config.yaml
num_hidden_layers: 10
head_dim: 32
positions: "rope"
train_tokens: 112300000
dataset: "wikipedia_en"
Each number is 200 + 20 x the weight over the matrix's rms, rounded and kept within 0 to 999. Layers, rows and columns count from 0.

# o: layer 7 attention output (transposed), 128x192, rms 0.31, rows 126-127, columns 96-143
# v: layer 7 attention value, 128x192, rms 0.271, rows 127, columns 96-143
# up: layer 7 MLP up, 384x192, rms 0.275, rows 0-67, columns 96-143
# down: layer 7 MLP down (transposed), 384x192, rms 0.265, rows 0-66, columns 96-143
o126,248,218,208,199,201,174,213,211,190,204,214,241,173,192,221,194,205,204,194,234,187,241,194,200,193,208,199,196,238,179,224,189,209,216,176,172,221,198,178,205,230,208,183,173,209,221,190,220
v127,209,188,185,181,180,214,214,195,173,204,170,198,171,153,189,176,159,234,175,190,219,210,185,189,187,204,180,188,219,223,215,222,206,216,210,211,200,210,217,186,192,188,221,156,215,205,167,183
o127,250,205,187,212,213,173,201,171,194,190,233,173,183,205,185,209,208,211,204,201,179,220,222,205,220,194,210,208,216,213,186,206,218,189,177,226,197,205,183,189,203,193,192,211,217,206,228,203
up0,203,185,233,186,190,186,228,195,210,199,184,215,200,211,155,176,220,173,197,225,182,210,255,163,189,205,167,189,180,196,211,155,188,180,205,190,198,205,175,195,202,190,202,198,213,242,178,198
down0,208,186,205,202,211,201,205,185,233,217,201,189,146,218,276,219,163,195,208,179,187,190,180,191,186,230,230,178,182,190,194,178,198,185,197,201,160,184,180,204,206,193,210,187,193,178,214,197
up1,224,174,215,199,178,239,170,162,225,188,190,161,193,188,185,208,191,172,212,243,191,195,249,218,176,193,185,190,176,169,212,216,183,181,218,258,195,220,168,202,219,162,206,173,165,209,224,208
down1,214,222,247,183,176,177,241,218,184,181,238,202,180,165,200,221,191,209,190,193,196,198,204,194,198,237,198,191,207,192,199,198,211,232,219,192,232,220,134,180,183,194,197,207,168,174,180,211
up2,191,204,166,181,187,209,196,189,216,195,197,195,179,175,190,199,203,203,224,200,201,231,169,206,178,212,251,214,172,178,214,194,197,264,198,208,199,195,205,206,215,192,198,211,206,239,194,200
down2,182,251,225,197,196,192,198,227,200,190,169,207,214,210,179,195,223,213,227,212,213,193,193,210,189,195,199,228,178,191,211,175,208,216,209,202,163,213,201,168,199,178,187,215,181,192,177,190
up3,194,204,182,206,195,196,204,218,217,209,213,184,199,212,208,196,201,202,212,170,169,187,162,174,190,178,197,207,218,223,209,202,180,212,191,173,182,171,186,217,231,194,235,193,192,167,171,237
down3,202,205,216,229,204,200,185,175,222,181,224,221,234,189,213,221,197,190,179,173,197,199,213,210,220,207,203,187,209,179,199,206,208,184,193,180,220,211,201,185,185,181,210,208,243,197,207,186
up4,181,219,193,210,206,218,199,220,200,207,179,195,170,147,180,198,243,205,242,198,177,196,189,223,230,211,241,181,206,175,217,157,181,214,204,172,187,201,171,228,181,193,190,180,234,180,174,197
down4,199,234,213,211,214,241,226,223,191,164,180,210,225,183,199,214,274,230,224,236,187,229,180,202,260,189,214,204,191,171,181,221,219,220,200,162,209,200,201,209,144,183,211,212,236,201,201,179
up5,221,174,205,224,192,202,172,155,219,230,225,214,214,211,209,165,166,165,187,202,245,199,206,206,240,195,180,220,177,201,212,210,194,170,151,212,182,202,200,229,227,230,226,224,201,229,197,165
down5,177,197,195,186,197,194,217,173,214,223,208,241,232,175,200,170,235,213,217,230,212,171,198,205,198,214,211,225,228,190,193,206,201,181,189,170,204,208,189,180,225,227,213,203,189,194,214,225
up6,207,179,192,193,162,209,208,226,194,207,196,236,187,181,207,195,161,221,210,191,185,180,200,172,208,187,224,201,192,188,191,197,207,233,191,243,225,238,190,186,189,212,195,211,208,205,232,202
down6,189,197,181,243,231,196,184,216,210,214,207,183,216,227,236,231,166,172,191,165,150,228,244,211,223,200,164,179,209,186,177,215,222,182,237,255,199,191,184,239,203,159,185,201,191,186,231,191
up7,196,191,212,192,195,183,209,173,227,212,181,195,223,230,177,176,210,214,180,198,222,200,211,165,171,208,168,202,189,195,176,194,188,215,189,201,188,217,224,192,210,203,190,238,178,204,229,205
down7,192,227,216,208,223,210,195,194,180,216,215,211,205,230,203,198,187,175,209,207,201,221,205,230,240,196,205,219,211,194,229,167,186,187,201,189,202,217,221,213,214,195,202,179,215,200,203,136
up8,184,209,217,221,210,180,199,185,204,143,175,187,184,239,177,229,240,201,180,209,216,197,234,165,209,196,191,193,193,177,231,228,203,199,181,218,225,206,197,195,207,198,230,214,198,219,192,189
down8,233,198,215,166,194,214,210,224,205,244,215,214,202,233,209,187,204,190,191,211,203,184,160,237,187,211,192,183,222,209,185,184,195,210,226,163,205,189,219,204,182,217,197,218,179,177,195,191
up9,226,221,219,202,202,186,201,188,201,212,190,182,207,197,198,218,186,212,189,175,214,176,224,182,195,197,224,195,213,205,203,215,161,218,218,198,207,194,176,211,224,211,189,235,172,185,198,239
down9,182,211,208,197,208,184,187,156,240,219,164,208,171,207,222,217,207,191,218,213,170,244,188,190,244,177,189,200,202,172,204,220,207,209,224,165,231,227,207,205,191,192,198,216,193,178,172,217
up10,199,146,204,208,191,195,195,198,207,230,189,202,167,197,211,222,177,164,214,160,221,183,207,183,197,204,227,195,175,183,208,202,230,210,203,207,200,208,180,181,210,190,187,196,205,176,218,180
down10,200,209,193,180,197,184,204,208,215,207,202,204,201,197,230,245,229,213,166,163,204,234,172,206,220,236,192,225,223,154,226,202,199,225,263,190,166,208,244,239,147,162,208,203,201,182,157,197
up11,207,180,211,172,212,175,183,197,243,175,197,189,165,208,200,192,203,188,198,208,199,206,210,201,235,215,243,217,181,171,235,168,148,191,211,175,223,201,155,187,213,203,211,223,201,187,240,191
down11,199,215,236,204,188,184,219,179,233,190,168,182,219,213,233,180,180,208,215,182,225,193,207,199,202,193,197,203,196,218,178,186,212,199,207,223,251,209,203,209,176,208,183,155,194,229,227,197
up12,184,233,155,218,194,197,215,200,220,200,195,220,213,201,178,188,203,191,198,221,174,216,187,242,196,160,189,203,233,188,181,201,208,190,200,200,239,173,190,267,233,225,151,197,160,236,212,217
down12,242,198,195,191,191,196,183,210,213,201,258,202,185,216,196,198,213,207,194,193,207,179,193,184,200,229,225,202,195,209,200,202,185,188,213,203,168,209,226,208,195,237,215,231,226,192,175,224
up13,201,172,218,228,171,182,231,186,171,197,173,181,219,201,194,177,165,221,173,163,205,177,204,215,190,213,176,178,178,183,205,179,191,180,196,213,208,168,181,211,233,230,237,182,170,197,206,194
down13,189,201,203,183,180,203,205,189,158,186,171,173,205,221,224,225,207,229,227,193,195,222,215,175,216,247,216,201,192,244,201,194,197,215,222,200,158,186,200,222,185,183,191,188,203,156,201,204
up14,196,195,204,208,187,213,210,183,204,205,214,199,185,218,184,164,228,219,213,197,189,181,204,213,214,190,209,160,203,210,193,205,179,193,202,193,205,213,208,223,220,243,209,191,212,216,170,205
down14,196,173,249,173,220,227,184,217,158,200,176,183,173,192,173,209,162,214,163,211,186,194,187,252,171,215,194,184,205,221,190,210,188,211,204,207,215,213,163,179,236,199,207,206,169,217,230,181
up15,245,188,180,196,200,168,185,208,206,186,239,220,207,203,193,182,180,210,193,203,206,188,182,182,220,175,239,198,198,187,188,212,205,173,195,201,214,179,196,193,206,227,231,211,190,194,212,212
down15,223,203,178,198,193,205,197,163,186,208,197,186,203,228,223,189,187,166,231,202,215,217,199,204,186,200,218,205,230,203,207,224,223,214,228,168,170,226,213,221,202,218,183,195,205,171,214,216
up16,215,181,203,202,200,235,192,231,229,227,216,207,191,229,208,210,202,204,158,201,180,202,199,189,221,198,203,182,199,186,207,239,204,214,217,191,176,222,179,233,173,193,192,201,222,235,219,184
down16,188,204,228,217,241,218,197,196,194,186,243,172,195,210,240,216,214,229,193,197,188,210,216,206,228,208,163,179,189,156,202,189,177,197,200,191,191,190,230,208,182,222,194,213,200,234,215,169
up17,216,187,208,248,192,211,213,215,212,170,202,225,163,210,194,175,183,199,208,193,187,216,201,204,200,182,195,206,205,154,202,183,190,176,243,216,206,193,215,221,202,225,194,235,218,177,222,194
down17,225,204,213,204,177,201,200,189,172,181,192,185,191,211,234,184,210,188,215,232,194,218,199,191,222,213,224,181,187,208,223,205,188,183,189,206,205,185,227,198,196,217,161,194,212,200,172,205
up18,214,222,183,208,179,223,217,199,211,193,201,203,198,197,213,188,199,217,186,244,213,187,175,165,161,185,187,193,177,206,228,187,228,236,191,221,186,198,204,184,200,200,189,196,205,226,213,232
down18,226,208,230,170,225,199,204,224,198,191,214,187,205,199,199,223,184,173,188,193,198,193,195,172,232,199,222,174,209,216,209,193,215,220,197,202,172,231,169,192,188,200,203,189,202,177,215,243
up19,195,193,203,191,198,220,173,212,205,177,189,249,186,201,217,180,186,217,206,198,184,201,184,224,237,193,190,243,198,174,195,164,204,168,195,208,188,186,185,220,188,201,199,193,164,210,174,206
down19,194,178,190,221,196,193,184,170,211,195,185,223,167,206,223,212,204,228,190,193,191,172,209,184,186,188,204,199,238,197,178,199,247,174,221,180,223,195,207,211,198,181,187,211,162,263,214,199
up20,176,201,186,185,214,213,207,204,212,180,208,196,196,214,197,198,212,187,193,197,203,181,172,234,216,199,201,203,209,184,218,187,218,233,176,226,238,210,217,187,201,207,238,218,178,216,224,189
down20,201,183,203,205,193,205,174,188,182,178,220,184,183,188,243,198,187,226,217,187,247,206,186,210,208,202,205,216,197,172,191,196,199,249,188,202,188,211,204,196,189,213,216,188,173,198,222,193
up21,194,197,215,180,225,238,201,174,186,181,217,196,234,187,230,221,204,210,206,191,231,183,211,209,192,213,178,208,207,169,225,179,168,188,228,234,219,202,204,180,177,245,197,199,204,218,205,212
down21,193,216,210,163,205,216,208,196,178,205,190,207,203,241,182,190,203,191,233,214,200,227,183,196,210,217,236,204,176,188,209,202,215,212,195,188,192,196,200,190,195,199,192,176,218,202,179,184
up22,214,169,218,201,195,227,222,189,215,209,169,207,183,206,219,210,198,243,229,204,213,171,225,190,201,208,203,235,168,208,188,189,182,221,216,207,184,194,180,182,173,231,192,219,195,215,209,219
down22,200,201,149,185,203,199,222,201,153,155,186,178,163,225,209,193,201,207,193,201,211,216,217,177,169,202,203,188,202,164,171,188,278,248,149,219,220,177,198,198,195,168,179,182,222,192,217,198
up23,189,190,196,169,193,162,184,210,204,197,175,191,181,184,243,192,199,193,163,213,185,181,169,195,216,174,158,207,177,206,199,201,160,185,194,210,203,176,196,194,199,193,211,216,185,233,209,185
down23,233,182,202,200,192,178,216,202,224,200,197,171,157,187,199,214,203,174,164,197,204,153,182,226,191,192,190,173,204,214,218,207,189,208,185,231,203,246,192,223,234,208,191,169,202,203,180,192
up24,198,208,231,198,193,225,228,217,209,230,214,181,212,191,211,226,198,201,225,197,206,198,194,176,202,225,198,205,190,225,179,192,207,183,169,219,200,171,204,193,190,202,224,215,209,186,214,211
down24,184,221,243,205,228,209,190,224,208,170,198,236,203,217,178,245,212,197,196,225,180,219,220,175,237,220,199,224,217,192,201,194,219,214,205,177,154,177,191,210,248,211,220,182,170,237,217,199
up25,184,187,172,194,211,179,173,197,221,198,217,210,195,185,232,213,197,217,172,196,178,214,182,222,184,182,222,176,207,211,224,194,226,165,210,208,198,211,184,210,231,172,219,212,168,200,168,204
down25,193,193,256,207,229,208,209,209,177,204,199,203,233,217,183,155,215,169,191,200,205,211,217,196,217,189,171,213,210,212,212,189,171,180,159,186,215,198,217,208,194,205,207,221,185,212,209,207
up26,235,185,187,212,167,225,216,218,196,204,220,215,191,202,192,217,195,208,200,188,201,225,210,185,207,225,197,193,204,214,201,199,198,210,216,232,228,184,168,256,224,190,187,202,189,176,210,203
down26,211,186,192,217,206,188,205,204,198,199,183,171,170,159,174,195,169,221,204,168,189,212,179,228,195,172,154,212,220,205,206,184,234,200,189,199,220,185,191,207,203,173,187,229,191,206,166,175
up27,179,211,222,220,185,164,219,158,210,208,208,185,197,195,212,169,186,192,205,213,220,177,183,200,134,195,195,155,213,217,192,204,213,222,218,202,217,221,193,194,208,223,211,201,216,191,209,181
down27,212,204,214,222,208,201,189,197,177,163,224,196,194,206,195,175,247,197,185,190,166,184,255,211,212,195,210,161,213,182,210,190,213,166,196,199,217,222,208,177,198,228,201,227,217,200,165,249
up28,181,221,174,194,168,203,172,196,199,222,188,154,196,212,223,227,210,224,180,175,220,194,224,195,215,200,181,172,220,210,203,212,212,223,187,171,230,187,228,185,176,234,217,193,178,210,180,209
down28,202,209,142,178,208,197,221,196,231,204,188,246,255,167,208,169,173,188,207,214,195,228,182,181,198,192,229,244,239,238,164,214,210,214,212,223,192,170,172,207,195,194,177,221,179,193,198,237
up29,192,220,225,193,220,192,199,180,233,221,198,190,183,189,184,182,207,183,163,209,216,187,182,182,185,213,220,187,183,210,197,210,182,189,201,221,205,173,168,213,191,189,201,148,205,209,216,208
down29,217,206,204,197,190,199,184,174,177,202,196,203,198,209,222,196,202,194,203,179,208,201,215,214,204,193,204,211,201,200,217,196,200,205,207,245,180,197,223,219,193,200,208,223,210,174,214,225
up30,179,186,188,226,209,216,217,216,160,221,213,191,171,205,203,181,215,233,172,180,194,190,224,219,206,200,165,211,225,232,198,195,202,173,187,200,216,183,223,182,182,200,162,170,199,216,190,199
down30,170,236,206,186,194,197,199,189,196,225,229,204,187,194,219,206,186,187,173,206,188,185,225,184,195,203,204,176,224,217,195,203,209,207,222,164,184,222,183,213,186,201,185,210,182,232,193,168
up31,209,191,156,193,191,201,205,228,208,211,213,170,207,193,175,208,219,172,191,179,179,196,204,154,208,214,233,181,184,189,224,206,195,188,202,179,214,171,203,191,177,177,195,184,203,214,212,187
down31,211,181,203,207,212,182,236,230,179,185,204,232,252,190,190,220,189,168,215,186,191,223,185,129,200,203,178,219,216,215,226,214,161,202,183,236,202,172,189,211,186,182,191,201,176,200,184,230
up32,204,182,201,197,185,196,190,230,219,193,203,194,218,189,198,185,193,195,178,216,204,198,188,194,209,227,233,182,216,191,190,205,163,186,203,177,170,185,204,198,211,201,222,166,201,199,179,214
down32,190,187,186,234,204,243,201,212,186,182,175,222,260,189,188,235,173,183,177,231,194,176,155,251,191,199,223,239,223,198,205,215,223,172,185,191,217,195,169,208,187,184,207,196,205,169,199,187
up33,130,194,200,194,181,185,226,209,221,174,210,227,172,172,182,219,193,197,204,217,200,185,224,204,210,206,173,190,206,189,199,191,196,221,216,207,189,191,228,174,171,168,191,195,248,204,209,191
down33,204,219,156,204,182,230,200,204,211,207,186,206,218,182,188,189,187,185,215,187,185,201,189,215,197,179,170,180,187,196,192,173,189,161,203,219,164,233,229,201,226,252,185,199,232,166,186,222
up34,219,188,173,190,188,199,167,208,244,188,212,199,189,208,220,201,208,206,186,237,198,165,175,175,204,221,186,216,174,220,220,186,199,167,173,190,215,162,202,224,213,208,222,177,198,200,224,151
down34,196,192,200,185,206,182,171,230,222,179,221,197,225,200,206,176,206,242,237,205,173,174,187,195,226,184,204,152,198,207,215,215,220,233,207,225,199,199,172,232,195,155,200,197,191,176,207,207
up35,209,194,178,179,162,198,221,208,211,204,220,192,189,206,210,171,190,191,202,199,191,190,209,202,207,192,231,174,206,205,180,172,190,202,191,197,226,267,230,209,206,220,236,172,224,213,202,215
down35,203,208,199,197,190,217,210,234,206,185,199,198,182,199,216,215,213,204,176,184,194,220,211,205,192,170,221,212,203,242,230,186,192,173,214,199,195,196,205,201,174,169,188,209,199,196,205,234
up36,201,166,196,169,189,231,201,199,187,202,226,188,242,212,218,240,226,172,223,180,212,204,184,196,209,213,227,197,178,193,205,198,231,161,220,214,182,210,219,216,230,180,240,215,165,219,199,184
down36,187,182,214,168,218,192,200,182,162,156,199,179,237,182,206,176,187,186,215,209,202,212,220,201,181,151,183,202,208,198,252,175,207,199,199,195,221,187,179,253,185,171,178,202,194,183,243,214
up37,184,213,152,222,230,161,195,177,205,183,202,210,202,232,149,226,219,210,207,210,176,231,224,191,185,223,185,186,205,217,192,182,205,195,220,181,217,201,223,228,192,233,218,185,207,183,216,210
down37,189,188,206,211,177,181,191,234,200,178,191,235,151,182,195,233,157,225,199,173,214,217,238,193,173,184,212,171,186,199,201,186,213,176,195,224,187,171,228,181,157,194,164,212,231,177,221,237
up38,235,142,194,169,226,201,185,194,222,213,195,210,200,218,211,190,178,191,226,170,155,181,184,170,187,179,181,201,198,181,194,226,204,173,208,215,207,189,163,190,220,186,188,200,204,188,210,192
down38,152,185,192,222,238,212,174,215,173,195,167,218,181,206,214,217,229,191,195,143,222,196,183,216,175,213,208,222,189,204,192,198,217,205,193,190,202,190,213,192,215,221,192,190,224,164,216,195
up39,178,206,170,194,167,213,190,187,195,208,188,181,190,180,159,200,239,216,166,214,194,214,199,210,204,181,188,186,193,181,214,186,186,195,216,211,183,179,185,157,224,194,207,186,162,207,226,184
down39,216,201,217,221,188,209,200,183,194,198,224,171,182,200,196,185,222,224,201,227,185,202,197,219,184,188,225,190,187,175,189,156,172,220,184,180,159,201,206,184,195,171,186,222,193,206,203,175
up40,195,230,233,212,176,196,196,240,216,158,163,230,185,201,191,165,209,179,151,180,209,209,205,204,204,217,236,199,201,194,178,154,213,206,200,190,180,216,182,205,177,193,189,203,210,216,204,223
down40,180,251,191,183,202,182,205,202,189,218,183,195,183,203,168,205,196,207,199,219,203,210,215,181,193,203,174,210,184,193,195,229,205,186,224,199,207,209,200,177,200,163,201,195,225,212,188,183
up41,210,200,218,217,182,204,204,212,222,224,189,208,196,188,210,185,214,172,235,194,210,193,168,170,219,194,243,183,216,204,195,219,189,158,200,180,249,218,194,209,206,195,199,227,186,190,192,195
down41,214,203,205,194,184,193,197,220,223,173,160,197,197,199,242,211,162,166,204,219,168,202,216,178,226,211,224,179,214,252,189,235,183,216,207,194,195,193,242,202,191,192,196,228,217,159,202,171
up42,137,200,178,233,189,199,204,191,168,226,199,228,217,187,195,201,210,212,167,210,236,225,196,213,197,193,197,188,164,199,214,203,176,229,163,210,190,219,206,196,169,184,173,203,242,201,199,170
down42,206,194,193,185,206,190,189,177,177,185,221,189,193,177,217,189,210,205,206,195,199,203,237,207,186,219,212,204,214,191,194,196,200,204,174,196,219,189,170,176,209,202,162,203,189,219,206,192
up43,198,227,219,215,203,220,215,179,258,196,203,178,171,235,205,225,181,224,195,231,234,220,207,201,211,211,199,194,183,196,209,195,189,203,205,199,203,211,215,229,231,211,204,205,187,183,216,212
down43,223,211,206,176,193,207,198,220,166,201,207,210,199,171,210,202,191,155,189,194,192,187,158,223,204,195,211,184,205,225,188,208,201,203,187,196,230,177,212,207,183,243,140,219,195,196,210,213
up44,213,183,196,182,203,208,197,199,181,208,208,206,197,209,199,208,215,173,214,184,217,196,213,176,189,176,178,190,220,168,170,178,181,202,199,171,190,182,183,194,218,217,210,185,214,221,181,206
down44,192,208,216,193,210,191,230,191,207,213,206,190,231,176,203,186,186,189,158,167,189,199,200,214,243,196,212,245,206,185,177,188,158,213,192,195,204,194,185,190,206,225,192,207,189,232,210,205
up45,188,159,189,190,205,164,230,206,203,205,195,225,189,228,242,204,186,250,209,212,198,190,149,216,194,230,191,217,205,226,180,160,126,174,218,247,200,222,187,237,182,194,258,222,162,176,197,190
down45,215,191,204,247,186,212,212,222,176,185,201,209,205,194,198,192,231,207,181,217,207,213,208,184,185,188,162,211,197,219,231,199,202,186,194,201,202,185,222,192,201,162,221,217,202,204,195,263
up46,179,191,208,182,192,201,220,176,203,199,198,255,182,198,198,192,182,178,191,179,228,189,210,208,221,224,186,222,187,204,209,214,181,195,211,219,182,178,238,185,198,205,186,211,230,212,199,184
down46,238,190,211,205,202,150,185,217,185,178,188,246,222,220,221,235,162,197,179,155,194,193,215,222,207,172,206,180,225,229,187,185,198,218,193,222,206,192,225,203,183,178,197,179,207,214,212,224
up47,187,119,199,189,199,194,190,183,211,205,190,231,187,215,216,206,199,198,232,179,126,213,231,188,184,184,201,164,176,200,191,188,176,218,173,194,176,196,157,218,176,227,205,236,172,230,200,165
down47,194,223,205,187,202,174,180,209,214,194,184,191,200,201,165,207,220,204,261,187,192,207,190,196,208,199,185,220,223,165,196,225,166,199,192,181,209,218,154,167,180,187,179,187,194,194,205,172
up48,231,197,192,184,203,209,187,182,229,192,213,199,147,211,212,204,202,246,196,184,192,219,182,190,212,222,199,183,208,183,201,219,178,183,180,183,178,180,214,234,177,184,169,190,199,207,195,185
down48,181,193,196,218,193,214,240,190,189,177,186,193,139,244,197,170,182,209,204,195,181,209,241,196,203,211,180,172,168,194,186,219,207,214,175,201,183,165,198,197,222,216,234,182,174,196,183,200
up49,184,190,198,221,169,179,216,172,198,231,194,188,146,213,166,189,181,229,196,201,199,190,179,212,219,173,178,229,143,218,193,203,196,184,198,237,213,239,215,212,209,184,199,214,191,160,177,180
down49,226,194,196,198,202,198,186,212,183,141,229,229,209,191,188,169,173,191,183,197,177,199,203,191,208,204,196,216,195,208,205,198,202,176,165,213,189,205,222,226,207,173,210,183,221,199,188,197
up50,177,202,192,216,169,181,168,192,183,226,183,183,182,214,186,161,196,195,192,193,186,192,193,170,202,224,169,191,207,189,213,191,208,227,190,231,215,191,188,228,194,181,233,187,224,208,170,159
down50,233,199,218,194,192,218,219,242,225,207,205,183,164,202,212,206,194,216,163,206,213,207,205,190,183,200,191,168,209,200,180,226,202,200,199,230,181,215,190,204,215,199,176,187,204,215,152,216
up51,197,203,207,176,192,221,215,207,206,185,234,189,163,211,218,199,215,173,206,202,198,203,209,207,187,180,196,217,235,177,194,199,232,210,159,196,186,221,189,236,178,191,192,202,184,209,191,193
down51,210,194,214,187,225,185,208,173,210,199,190,209,174,213,187,179,203,194,189,195,211,189,189,188,203,183,192,229,183,200,179,195,192,184,204,200,179,193,216,208,175,182,210,200,194,193,192,214
up52,197,181,188,209,178,153,201,197,162,194,189,226,183,173,198,193,199,204,191,180,167,171,208,186,161,206,206,205,201,150,144,194,199,192,221,205,199,209,171,180,194,205,165,197,178,176,202,218
down52,184,200,207,194,227,197,179,201,172,191,223,224,192,216,220,216,201,183,217,220,196,202,191,221,215,203,195,231,164,190,179,204,206,221,194,186,195,221,180,212,191,184,182,198,202,197,196,193
up53,200,214,207,205,190,196,216,218,222,191,199,169,219,187,213,214,231,196,209,217,227,206,132,206,168,199,193,186,178,209,216,204,210,202,208,216,165,181,198,255,213,188,171,202,233,201,206,194
down53,194,193,188,225,246,202,194,207,205,205,205,211,210,214,214,201,232,189,232,214,198,200,212,212,199,190,195,184,209,196,191,170,199,174,202,157,220,154,207,193,210,201,209,212,213,195,169,243
up54,193,241,169,201,209,187,221,200,206,200,155,198,197,180,184,175,216,201,197,182,219,184,225,182,197,205,218,202,182,159,200,219,222,191,203,186,183,185,188,195,184,188,188,202,179,176,192,186
down54,203,248,167,213,200,232,189,201,185,173,167,204,232,226,214,217,252,197,205,206,213,177,231,209,222,186,210,219,212,215,193,171,196,198,207,200,182,230,216,184,228,216,219,191,166,203,195,200
up55,207,190,185,222,219,178,179,206,217,182,193,216,253,192,173,200,225,191,190,196,188,204,194,175,202,206,190,160,230,229,172,193,172,193,217,186,185,201,198,216,237,189,204,200,201,217,224,212
down55,196,205,157,215,231,181,226,201,206,174,179,214,199,248,233,186,171,191,164,179,174,214,211,207,217,181,190,194,204,221,183,230,224,177,222,167,199,180,218,177,176,177,164,215,197,219,180,201
up56,186,202,176,189,206,216,174,192,213,201,174,221,180,189,226,191,232,203,196,219,229,202,177,169,192,189,198,203,215,190,224,237,164,198,204,198,182,174,187,202,187,207,232,192,227,202,196,200
down56,216,213,171,213,196,233,214,212,211,250,212,216,227,202,204,228,197,204,175,188,230,168,150,176,185,238,205,229,209,192,235,193,193,180,182,196,192,171,179,217,241,164,238,257,216,214,231,212
up57,228,240,194,182,212,196,215,218,228,185,183,200,203,189,249,224,178,196,201,192,196,172,183,190,181,201,195,225,202,151,188,195,207,207,196,217,210,196,174,213,196,211,212,213,206,230,194,176
down57,216,214,196,224,203,237,184,203,181,181,179,198,208,233,191,204,194,166,189,226,199,193,208,210,212,226,209,200,217,197,218,220,216,215,210,210,162,219,186,215,221,200,178,196,224,169,175,205
up58,201,176,204,240,186,186,202,201,208,195,168,211,212,191,196,169,205,202,253,195,182,181,213,214,180,195,135,218,162,186,189,202,225,213,215,200,207,183,205,205,194,227,201,190,200,209,218,164
down58,207,194,191,194,187,182,172,204,182,185,206,211,188,219,143,216,188,205,173,197,178,153,195,197,212,217,212,222,207,211,231,178,216,144,188,174,199,189,206,189,193,228,200,234,223,215,206,225
up59,208,207,170,182,186,181,212,191,183,227,230,226,179,210,226,199,215,186,159,194,229,174,202,202,200,209,172,170,174,183,209,189,208,219,179,219,203,203,185,202,222,227,161,195,223,162,196,184
down59,195,210,180,186,221,199,222,197,201,203,208,184,191,175,203,221,206,198,186,190,213,180,208,216,193,198,184,209,195,216,227,211,200,207,213,212,230,218,205,212,222,198,193,211,193,196,167,183
up60,194,196,189,200,192,216,197,235,182,208,221,201,196,185,192,169,189,204,186,203,219,183,186,216,197,216,167,175,193,199,188,218,216,218,182,221,169,183,187,201,205,231,209,244,164,190,190,205
down60,244,221,173,203,187,176,188,195,199,184,178,195,202,175,230,190,198,223,202,178,192,190,202,216,206,216,192,198,202,173,213,182,185,193,225,157,187,195,206,187,225,223,218,161,192,152,180,186
up61,185,226,190,215,196,191,175,201,189,197,182,199,202,199,201,171,200,172,207,187,219,210,196,182,191,228,182,176,216,203,211,190,215,212,218,213,224,209,188,201,183,196,178,183,211,200,208,183
down61,161,204,199,193,193,213,204,198,175,196,205,164,211,211,197,224,200,212,200,234,235,164,209,199,193,195,170,191,199,207,186,181,197,203,234,197,172,201,182,195,217,192,185,195,196,166,196,209
up62,190,211,189,207,214,198,210,218,211,192,182,216,200,184,147,194,198,193,185,173,172,195,227,200,184,200,176,169,207,160,199,177,164,184,220,221,216,178,191,229,204,192,231,182,222,196,189,175
down62,205,212,208,222,220,244,223,229,195,175,214,189,229,183,169,190,216,217,197,199,215,223,227,165,202,216,220,195,189,192,241,212,201,206,242,173,189,184,201,213,180,259,240,180,215,230,153,195
up63,188,218,184,201,197,183,189,226,169,217,169,171,185,214,203,182,228,164,178,203,176,206,192,226,180,197,192,208,217,182,220,207,175,197,180,202,179,195,204,202,195,206,200,202,192,204,199,214
down63,255,209,196,198,225,218,189,162,211,188,222,151,202,216,183,219,202,224,208,199,194,193,189,206,211,212,189,187,215,211,181,187,191,214,160,176,204,199,225,204,196,203,206,216,199,201,171,162
up64,234,206,196,192,157,238,209,209,221,207,201,193,173,147,224,181,175,213,213,220,221,178,190,192,192,221,169,197,193,198,209,186,219,175,204,203,207,132,203,207,197,187,182,184,199,200,201,211
down64,220,189,208,189,237,168,235,180,178,188,167,211,200,185,209,186,238,231,174,196,179,177,216,207,191,191,202,180,207,200,196,162,213,190,226,210,168,196,165,197,203,178,176,205,210,238,211,218
up65,201,211,159,218,206,192,221,208,206,175,219,182,195,171,209,187,188,205,205,219,206,209,211,204,218,213,195,216,208,188,200,224,180,187,209,232,222,210,214,212,182,234,172,185,194,241,232,214
down65,249,216,185,160,206,168,200,201,218,184,200,175,173,218,176,194,171,176,243,216,190,208,222,202,181,173,202,211,170,208,208,226,225,187,180,200,162,171,199,195,206,225,215,188,198,174,234,208
up66,200,214,205,204,174,177,182,191,204,203,211,170,191,204,234,189,171,176,160,208,205,177,205,193,216,210,176,199,165,186,171,133,177,199,210,184,226,230,180,201,201,184,194,175,190,210,194,203
down66,185,213,192,169,215,236,204,189,214,199,162,173,229,207,183,189,188,195,195,176,203,203,225,182,200,176,153,202,209,184,189,191,186,240,186,176,213,181,193,213,170,193,183,175,206,183,188,206
up67,170,206,208,194,190,194,197,203,214,186,221,207,233,199,176,182,198,191,180,193,218,203,177,178,146,200,226,171,204,216,219,194,196,177,198,211,182,241,189,230,208,187,178,163,190,179,212,181